{
  "num_attention_heads": 5,
  "head_dim": 64,
  "intermediate_size": 1600,
  "vocab_size": 10426,
  "init_std_qkv": 0.0153,
  "init_std_o": 0.0,
  "init_std_up": 0.0153,
  "learning_rate": 0.00812,
  "beta1": 0.93,
  "lr_head": 0.00496,
  "warmup_steps": 0,
  "decay_fraction": 0.657,
  "final_lr_fraction": 0.0
}
Each number is 128 + 24 x the weight over its row's rms, rounded and kept within 0 to 255. Layers, rows and columns count from 0. Numbers have three digits each. The size before them is the row's rms in percent of the matrix's.

# layer 10 MLP up, 1600x320, rms 0.118, rows 792-832, columns 0-79
112:145140085122161171133126131140176165130109128125146108144146111115146182138151104133142141137127207140110133116089111150113142138082077115154151109149135150147149130168118129113143116116154107094091096121113076114136140126121155169142138088
110:134124112185117117154130153121129118106107142103158128100133132147116162091109158128121089137087098140095163163122103096173153117116145131136138113116112109121089130151101143107124162131071097145138150135126156137167122091180103148136152193
087:084199138098061127119134092149136064119123106102132154116107081116136101103139138152099144144152119145140180144088119140134097126158112133125105113131115103148124118121126166140084104118134139109178087139115114149117098118109130125143106140
111:135115144125140126103150151131122082079174160125136124087103127157147159173131122140166165140106102133105139117086114132123110128103101120164144122139124169097141074136133121115145116148085125169116150168126073142094115078168128105112161144
101:151148136069133104119122135150186084135149116147158143121110140141147167121147102076140151152123113106098122125111119142103127135109124125110116120097120133082160150095160183157108134117149129115093136173124132100102107147127120120163135141
112:089110133138085104142129088135162124160075126160111149142117094088141094136131141140123145127133171130105126166109157177131172135116133121123109079132108138132127140135160118122163113140130152107138125162132150091099123149119153149101102140
101:136129095116160138154138137132174145182169104111151145154134145100152102125150139157141125139138163102128125099083102152123161149120127151152073129122143141158108116145108140168085147112123129133111137112168126110129147135090141139168117125
115:156112145102119123099138154131138120138130137146177136130147157136147154108116146097142126144148122098125116143163167138105124087149142148132081126122136153097098160154118129158112108108105135121150107112146074184102136149135079173061115116
099:137110160122119131137140132144094146129116152145147109119139094115142128130102124127112136094162116154125127138096156145104149122108139127118158106095127142127141120088128137151121125135146090114160160124099091110078148154130120111149120151
120:153131102088100154152138119163123139153140095132117145105117118165108103118114123180108075147097141153088121135136132123121123170183142149129124105121100123121132112118094103160115134112148083131128106120131114117118120150121143163139110151
103:091122125110129105128157117119110148150138131117114090114122117129126111149153125153138117119118101093173086105148105094117129160153130140138124134142100077138129137128140196082122113110140156100144154177102139123090120169145193172119179108
098:150143142093094118134148144136153167102134116157110142105097134153152139098146085121129144100133149104104107138135141083137112119151106143124122103135126156108130148155146142117135129150164091133091154112103145143126135125137080149097126112
102:103140127153124150146167129109095137137146182154163142107129094172118166101112132152149148134144116126141127078112116107124127123111100142167161143108118096128128166138113128160096104126103121107108116111129169128135108121128127145088143112
092:127103114156090142196135112151121136115128137112110105088128132120129146157143155105144152136131115143148129171132128176126140162087155140115155125122180090086137118101107173139093121152163119163112106153133107122127124160135112133188118134
104:115137167129161106129161063192125154132094136157115126100115159122130091140128130124103135112149135114157145097117135096110117133188140133112093175121117109142093122109125122119175156104117115110090108135096128147151143127115157145132166090
102:144165127134156142132073086142179141155163136128148145125101137136144143165140102115155125157140151107159120122130084109124130119120127134137137117119110109108164130099142114096113116107150140128088100130107145134149108171122103157135134104
100:109124130142131149119133131127136105115179131169148150098115143153083157141076113129116103109120092081130142102134094145113121130130162131092126125111170098126143138101107135132073155092113139101123147106143149143139105128101154175141117122
097:095112144162121117107122150153156141167094137134118085136139094164129123146113153111139134114136142134126130131156122154153105139133110109168120123138117145157070190116114141102144130127177123128161128133097137159122151121120134132125162084
102:117108164142149146154125168137136070163143156115089119118172152067072129148156149086132141096172135176070113119137134161160155168123106106100144093128116100174113097112126133101093120125155156139079154198129119131163118111139125117115121145
091:136114123149109089167165129153115155134130102116182076140146105091103122144133102135153130112094075160175104118095155104128132144133170173152129123174130123137142143089113125127121153120130146141058110133142171136137084143128124070128138109
088:128126129105153116092070093160153092139119109140137053124141151136130113109098145113130115062096095117152109085111137127082146157120144102152096096141126094123147130141133130127095105194092112170115116090164121113119148129119122154114148130
093:122170185128099128128087051183127095083153145154116111127148149073125115132100155161137121140072121129175133128102149134132100098130138160112129163170122087118119139134108115144141104143120128126143097111124131111150164128125091154141128136
101:104101142142158160141118107125109151146194107184108112114145134152115107102111155151085126114099158089093148146155096103139099125123133177148112118099125132110113131129132119162155131110110154148127156131129140111127149093123131129145130126
105:088130126135141117098141088131130121122125142105092134159152105112091145135135126177089134116132149117108136161136142165109076114163091118180125177192141141132122096100129110124095107115106116121143089118112097130156102110143114106140156096
098:140085160122160143121157127104111132130183131145122167111133135148148101116159124107136141093144081071105145098157109163116099115113093123136153116144113115107107118096105138093082103136132124065148114140153119105173158145097103115152138160
091:088112112106131173129119152141097121102114109144097134098115138136135123087135147109155138113149127103156110139145178116126139117122146069162131125080153145157100106158101114161133138166103130143117151152176101131120156135141179135100147134
099:136092131119113159130162125118129153129124146134100148117117120109155147102098136130109108166131124107128111126145152137164146166125128126125116084099097147086162105127135220113124129115102130092150136136159123117124122154158132091163121122
097:076145111109105101088134147120140118146172121113116131174119129104123113120163148130109140113087186137098164154119112102142133127111131125107118118107109148148098124139121137107137116099088134101135133147109103167119111111096118111112081124
094:117140131127117152128076114119140082102103143100103087116170103128126107143134128158139127113096141148144153116117134115134127132172117124067159134086164115162131157113115078139158163098109141121158156113137120151094103113131128084106100117
101:138133130183093075126121092129121112149129066175092123120153122148124138147144121143150101153139117119176112102086105171130110137114104141149118101096105171133169139163153141161137129126128120157122116119142117101143113085092109109098157115
110:160104140114127154122158120115093141134133127152110151116124140100104131167157116104137138143145143109136125116140148096086130133113134143156168115140137102125156127142144139143106098122136112113104145139120123124135120092074111115107138149
098:166103163131169098183143141141129182108166101185131125125103149148114113150163159138151109122116131087113099148126091165152103125145119132109161108133145167108145105109129170132117112104122135115096190134134103107136120126097101133093145154
114:135094123096128144101104110153128146088133116146097144093120145160136087096149141143124143096126093156172102151144122163144107133113123148147084165128085101114120144174160127178168129172101142133134113129085107151137171138113095123123101130
099:162105100180092137149112082134110164120171134134105103133129114136080087123134107093141106152160133123141097120126165122152138165130118110131111145150132142118126109125109093140134165124212120088116129139148137107113112154151136119119153114
104:069160155130111139092120116122092082133104149115132103099170131134108181147110148099161099100157078118128140136107145118099090168116147147091107167155134114117116132095120075165157156104168113100119122129126138152128129117111151131151096119
091:096126186135155136137096113108118113151123130146137115137132140117134132104102154167164109035192176100147147112150161141157131141116154156121105135148147183116123112126123154146152147142097136143117126138120134105159164111131186129134150160
094:122131143165155108144134162135118135133115095122106115124147123130127158103147095118136123087126144174099103146145135136121130119110121102129107108117100109108136111111130044083119150127117123114089150182143078155105132121110136121135096110
075:094120078130046158129177108143130142137133121132130124135162128140106118123130121147152117082163108174147102171115105108132132110120111113124172113099145131099127099134111128121110128147159158136154105098122106133101147158115153103140145129
099:117090164131106133147112133117144128106118131177113151098138136155107150145140117088136114126100118106158167115159096120139148159113151109151123119140117111115122128134124134115158117141126131082158139145129106151140168173175097100124067091
099:131126110141116133135163095112134102126100068152087123142138132130119142085129117125165128104097122148112128111159171137166134153127129128133157110136127110149157148161155109113156121125115118106126120128106198119094125116145127108117104097
104:131129101113140118120135132163133118177132164161123143113091138067105136143138122142126136092089127160135143095140159123170120123145146110130115167106111145111138104154072114118112145153122129080125150103118130095120139115115095120125154170
# layer 10 MLP down (transposed), 1600x320, rms 0.0543, rows 792-831, columns 0-79
097:117161092109165123115146154085148167126124157115144172152132118076164102162113105131112136159140184108107160162141147113165131162107080118090139111138141111107129174119135103073105094106151155126159139152125077137115113115116118126127120153
101:121080107106130126093158195128151125118143128071127108111186189140169112173126121110169127152067113136137135094122149143125109162165148162112165121162132131148162207136119150159136129073104107163138154096119133125147162088138120109118124129
091:168124162088185190092089149179130181162129158139138105152168101124121116144172139128130114170101110105128130136096129108138112140134120158110117114120150123159110148098108122173132142118096129132136134158103122106108142131091142117170132115
108:099125177126130117125129128161136129132103098122171103141143153140129135109119201137159155099095099152077132131130145156159109119127105147117125109167133111130119118125120149115164158131132131199125112152107127143105132122141137168088145129
101:103116104136130140121119119136087156161147086138135126173082143142126144084119109122136145132126147162127162121133141124116103142096146117083090109094121127156121141124162124107145143163150120152099169121157141167158137138148150125126125117
107:121051129125102120146130131129098118166117151110135169163140104138131129116105106149124120123115113120137128148114105120152144107104122126146095100091089085130114093131159153132157096132163143120117111114102183128165077130120115165114157116
096:164063136098100144115128116108096193128150131092121085122101091135120123124105140137128108136125098123108087087127130137096136104160109137153135111110143109123135167120112119136137101135130121117149152130146182160135108098091116127133133148
106:141130143130140099150143132162125146099115147132108115156170111134119100159134107095123144148092147137097138130134125147132150135114159118121160090144116138136116105116142089165099117102095076114142099120164105173154114132130154122064118142
098:137176122147126147165091150163144177136138119072117150157058119127131131099082139110104160166123122149122123127132164092106145191111091157138123106103140123126121126093144137113118129094125140097172142148119143142062168173095157107114091112
109:141164138121143142113152126156136140106132114133145123132102145095124146095098140159122115106131174176086135105133146151143124106148140161132153091136113127117150088105120124153082112132143079137124160139078130107117096102143115171100120134
105:129102091151111158133114136082124132126130138146152145113102139114145117156140147134118115124122139129106069141137167109133134145134097143146125095142164139090119142122098188133147149150133083134113128139160125135124129171120139136131141162
095:155138101097085107125177086117122110137152137120133121102107129132169108148134134123129149167089152158161115078102163131114132146180114145134095153114108145120130156140083134128170111092159167101144132169094138135100105101159125078128132175
100:134134149198129149156155131069113126131113123115095132138127110119144125123099212128116145155085154103162109096139131114109135130091176123071124111124125122125129114134103150125139063113136103122107147113151132163100131162137123120093099115
094:186164140110150135094138108132149155142152140172131107102164096120151137107183163144108121135136154172096143104157106114137160154118152107159142167126123144131090135093121100085090151101110130139179134150130141124148152107146150074109120110
094:143065117112030147106146153110116069096136127142189107137148136120134113133152102192082080122127091117109136142150089066098159107120153102101181120153135112188127129115125127119139112118150103121144137135069129134132149124109127128115115090
100:114114081149058141158171169111097125151089096119145116107137136119114122097111151167127132114121129155119131150109138133145124112099070100132152084157130119129102107106096075113128155141137128114142156139166115121131112105174156099144118131
102:121112156133148152132091133154133110105116136136163109131115124097149118127145127163119079117171112110103184107106104166142137142152142118147122128133125155150104109159123118155157145140087137150171132131139105145148101123124102147136135118
100:102096149084134122120153132105147131117174121117134113131158121130138107126074158083145185123106121135127151103145123141131152161138112164139088099156120142158140121120120129119116167091101080142176124136115136173110110120147134101120119119
103:160111121095119151124114149136129109141123133140090150086113113109102126133157120106133133108137157119117136139127134103121119123084097148096139136165145098153137081140108150102183104134151150120098147145114124132143121166144123104126134099
091:104170175145134130154140142172105139156144108130202116130119092114098132129075084148150183135158112156092096131105109138160129152162146125147127115136127090151161131115137133146151129150152135141130137117148100156173076149144115086111159131
091:111165122139104129139145115156092150139149123177144163139142103118105149135104133126124119198163170143150126140136093106182134119129152136108136159151169170115092121113125140152169148069133148124156117162063143127147135105144154139136118156
097:174076127151142108150134133121133078146117141112138111078132129115158157168079169137157151124149093154114097147114091081097094094120182119118114111098117136114166139139116094140099149118115137117059105188167178147123120124142151107137131104
100:117129159161139155105148092118103106087135142071113126095120130132116121164126163114137132108133117117139155163119141151174116126079114149132132119174102074117157095139116122135155139119150108161177134102113167152136156108148114150108131132
107:094115115159164115161110156122100116121119066135121130136148131084104139147108089124110112127106164160128090155109142097142153122155109130119128078140125145141136119115107181124131118121090160167115130179154144157107156081134145120110120163
099:135073126122115119114149147128137121114164103120101187084125125146116131171123118166142154170127125150105119134154120159146117117132111106154092074165135110132139150152120146124073144107096111097150161142099111134082104144156120163110140138
097:159129175127173121081142183092145155118152123145098164152098070108118149105110137125162155144136114124146119114094130140147119103148117153177112105142109142138110154125132126131126119126121162125177144180166172131146109141130083153098139103
099:085139088184154130118144164142114146116137114150122152171098136109120126137112136122105119105118104159118157123167123164154136107121118127145117140176139141089138064117117151118132136100143165122126109136171112137165138135129097131149154103
100:096113143152149130115173119150120172156143150121151126123160122091143094132110143143088150144136164150109165126102105112149124142143160156149094106145116154102168155123102151138131117143108115091117156110185103122099114132091148106131152098
097:129122080123138152142126157071103149134123143149134135130143199142113114133136168147098133095123191118093119123111155163125131150118137081156137088131111096092147084133097102151133115098141123153097120175154120149141092144125116123108173151
101:126107147102101171118104094186138135134179128097117089113118141176104166139098118139122132145153146092072097128128149125147119152113133137132156106159128123139119161132102138130127115159179147138135116145132110166150125112123186144109141092
102:099114148155107148129141121127146119152091126145145078138125157114103182119125160107107081167128147109108121150142117101166130146089193106142167152129124131089104114127160126089143141112126150128160148167167109153146096094130122138105177117
096:106121105118068154124150161141117096130146132134143157120139145144149132111190116125153148095098165093142098193133086099113100111129127189123152132123146123068126159141157150102135069107116102095125179119064175127142139144139128113108105164
107:147157156150131126111104132147110159156120139128105137110144077077131155156162157132139148080146111115147128138085112119101115129123145156140122098137141132110119110139150126151141122148098090116166113151079142119154111133088160196115149133
094:123106110112102149081137119166118114119139132181139130146087114134092079132096128092106143119106141122096129137126089130122150137095107137154117146136114127161116127145140149163083165128143158138093130133107133102070130142147164121129124149
105:136117125088116128154120139133139179127145131153128117065135150135118165104093130148096126160157154112123143137115171138108094122127096122144124164101188084157104092090152138137158128094134125156118130134092103118143149164121149119162110149
092:132142159092110161152107135114117083120153171153190152157108131136139158148119146150123107170103183081119127144154149164131123109127151147125170126148116128110117117135147123108137149114155101127153116119143134121125137129109086152109125132
097:100178108119115131123148151100132104152101124137098123101132104131158135136143106120102099159129093112161120077095128153087102143158131088110125067080119121113173093118179076107117143122128138100132130146097109131118138118095106084146180121
082:193119132154211128160127118103105142141122146122152127101110145116167164142157155088152149134128132080118177108115112153110127131137115136136090107157110120146110148160100135110127126097106116099123160104146135112165090102118133138092108117
097:118101165152128117092140140155097079119127115105093161141128176169086138171129102166133121070075135151138140112155128135163119111091143135139122158163122112115139128162138148078141114137132097087103159157138120117111120147119147144134107145
101:068104150140123112144141113086160130150139090095128079141144149092144128106131101096145130141150132136092075101087138128095100137167158129109149097116117136144087128094097168113137113161142106126165133110158136145107132099128105132137139135